Weights of a small transformer language model.
Architecture: RMSNorm before each block, rotary positions, no biases in attention or MLP.
Each number is 128 + 32 x the weight over its row's rms, rounded and kept within 0 to 255. Layers, rows and columns count from 0. The size above them is the row's rms in percent of the matrix's.

# layer 3 MLP down, 192x320, rms 0.0571, rows 0-20, columns 128-191
size [102  94 102 100  91  95  98  98 137 106  91  88  84  86  93  93 263 105  93  87 104]
[[ 86 121 119  61  99 138 151 124 126  67 112 116 170 124 139 161 130 147 121 151  97 176 184 180 172  90 137  92 151 124  91 146  97 160 116 162 133 170 110 136 140 115  75 133 172 152 128 213 127 107  94 135 142 161  92  75 141 138 128 129  79 152 154  97]
 [175 120 122 113 107 103  93 103 179 133  91  90  88  84 136 120 117 130  71  99 138 122 106 112  99 148 172 107  82 146 157 158 115  93 121 190 183 109 129 127 108  65 112  97 202 145 105 171  75 127 132 101 142 143  88  83 124  50 115 164 130 117 162 133]
 [167 144 133  87 164 118 135 107 156 130 129 145 185  89  86 107 123 115 147 111 118 116 100 128 159 126 155 137 123 106 161 111 153 193 126  68  95  47 161  67 124  89 184  60 157 145 209 117 102  97 136 143 146 115 115 136 165  96  67 202  80 120 156 128]
 [194 157  85 116  77 124 166 137 145 181 119 135 132 159 160 116 122 119 138 140  71 129  84 128  84 112 138 113 154 146 157 219  86 151 170 107 166  98 126 218 153 101 148 167 165  83 114  87 102 144 148 133 103  73 162 159 158  91 138 157 120 176 109 189]
 [ 72 112  92 170 161 142 110  85  87 140 154 127 103 140 109 188 131 135 144 148 112 136 158 171 133 224 119 166 199 101  94 168 107 160 163 160 154 137 138 135 153 182 140 170 134 126 193 115 117 142 124 120 106 203 134  67 127 159 109  64  75 119 146 135]
 [108 179 131  72 138 157 183 150 150 149 149 174 131 119 124 127 145  98  62 102 126 154 126 148 115 170 131 136 213 124 171 118 121 152 147 181 165 186 160 125 147 112 159  92 140 112 107 166 152 128 142 132  96 158 153 154 104  61 128 153 123 204  65  90]
 [148  91 143  19 156 156 208 194 129 131 138  86 133 166  74 137 171  99 145  71 153 149 167 167 130 120 149 163 100 156 170 146 112 138 116  91 145 115 104 145 173  74  51 125 141 164 129 118 111 128 172  98 123 122 104 157 111 119 135 195 128 166 159 153]
 [113  95 104 181 156 103 150  84 142 150 174 205 107  71 112 145 100 190 106 153 113 116 125 102 178  91 130 120 136 136 142 111 177 100 122 105 109 139 149  99 122 107 118 112 140  99 204 130  67  84 184 133 125 116 120 163 117 109 164 128 126 150  97 147]
 [145 146 142 126 126 117  80 156 166 139 155  73 120 144 133 101 121 103  93 144 111 129 118  97 130 118 144 109 129 122 102 122 122  73 154 173 136 122 110 158 109  80 123 115 126 142  54 179  71 128 175 104 113 116 101 141 126 186 154 164 157 187 167  79]
 [114 131 110 190 126 155 113  86 119 145 135 155  91 164 112 118 129 151  98 149 156 151 131 120  80 191 114 106 103 104 123 101 161 147 135  85 159  97  66 127 142 135 149 142  78 199 153 162 113 110 158 109 132 114  84 111 104 119  91 183  95 113 150 136]
 [179 141 124 134 141 104  78 122  90 110 200 145 134 172 169 129 130 114  59 162 132 156  86 118 139 114 114 143  82 132 119 137 114  67 125 137  52 128 104 234 149 161 108 108 123 119 127 117  79  68 139 127 123 121 136 121 145 142  75 161  98  93 121 122]
 [138 100 159 170  83 146 141 126 112 161  91 112 117 183 143 152  81 114 157 174 169  80  81 113  71  49 119 107  54 175 102 170  95 161 189 162 127 152 121 155 147 109 132 177 136 129  18 118 133 119  96 115 127 183 161 126 152 142 128 146 104 110 109 112]
 [130 172 166 110 157 147 147 149 127  79 140 135 152 151 106 148 140 101  45 198  53 217 107 115 165 151 151 124  77 156 103 175 176 122 126 123 123 168 124 121 122  83 116 116 138 151 119 163 139 121 150 166  99 134 119 106  72 181 129  85 130 118 171 155]
 [144 149  75 136 146 172 133 114 123  94  96 127 105 113 175 137  63 143 186  99 110 174 138 119 170 199 127 132  52 111 168 200  87 106 128 125  96 167  76 119 106 141 108 100 160 103 146 149 130  94 171 113 191 107  83  74 141 142 125 147 127 189 111 164]
 [ 36 144 177 104 123 126 112 146  95 165 119 107 165 173 158 116 100 176  65 133 122 113 153 132 146 118 114 146 123 114 132 119 143 177  98 161 138 142 129 158 200 147  85 137 128 128 138 176 107  95 169 155 105 164 116 175 109  88 195 118 108 205 144 108]
 [ 74 108  78 244 105 146  68 154 138  78 114 184 111 145 129 165 166 158 144 146 111 104 138 110 123 106 111 122 141  75 154 133 151  50 155 113 141 124 108 130  54 121 122  97  98  86 129 167 126 161 121 130 121 108 179 153 123 147 177 112  98 121 114  89]
 [179 133 141 118 133 128 168  81  76 156 167 152 122 140  98 149 145 117 174 115  99 133  56 135  84 142 110 145 127 128 146 111 127  93 111 109 130  72  87 164 106 144 156 132 142  83 167  95 123 113 135 141 127 145 120 152 148  68 153 110 166 121 100 198]
 [ 87 134 158 170 103 127 116 153 148 126 181 113 145 178 111  62 134 163 153 155  74 148 138  14 130 115  95 146  87  69 147 129 107 105 143 105 102  96  87 133 166 105  41 144 183 136 116 126  97  92  98  63 105 165 140 126 110 142  90 119 135  93 188 115]
 [194 101 108 142 108 110 112 167 112 141 144 141 137 135 154 159 131 109 111 135 116  69 160  93 130 115 153 111 203 155 111 141 137 166 118 109 145 138  78 178 126 125 199 159 121  97 140 213 123 155 154 167  89 138 159 180 123  84 135 124 110  75 150  90]
 [ 97 147 170 191 117 122 138 129 122 175  89 116  76  77 147  94 145 148  79  93 159  89 126 154 105 148 128 156 117  70  70 129  74 150  98 166 112 163  81 147 139 187 125 133 101 127 145 142  82 118  83 133 156 139 133 124 135 146 113 135  86  90 140 143]
 [ 99 127 138 124 112 116 163 165 134 152 111 165 142 133 185 147 115 136 117 128 148 124 255  90  62  86 117 146 162 115 132 118 117 123 101 107 139 112 144 110 202 120 165 231 154 116 138 149 195 119  98 120 143 153  84 127 154 103 115 162 144 155 134 148]]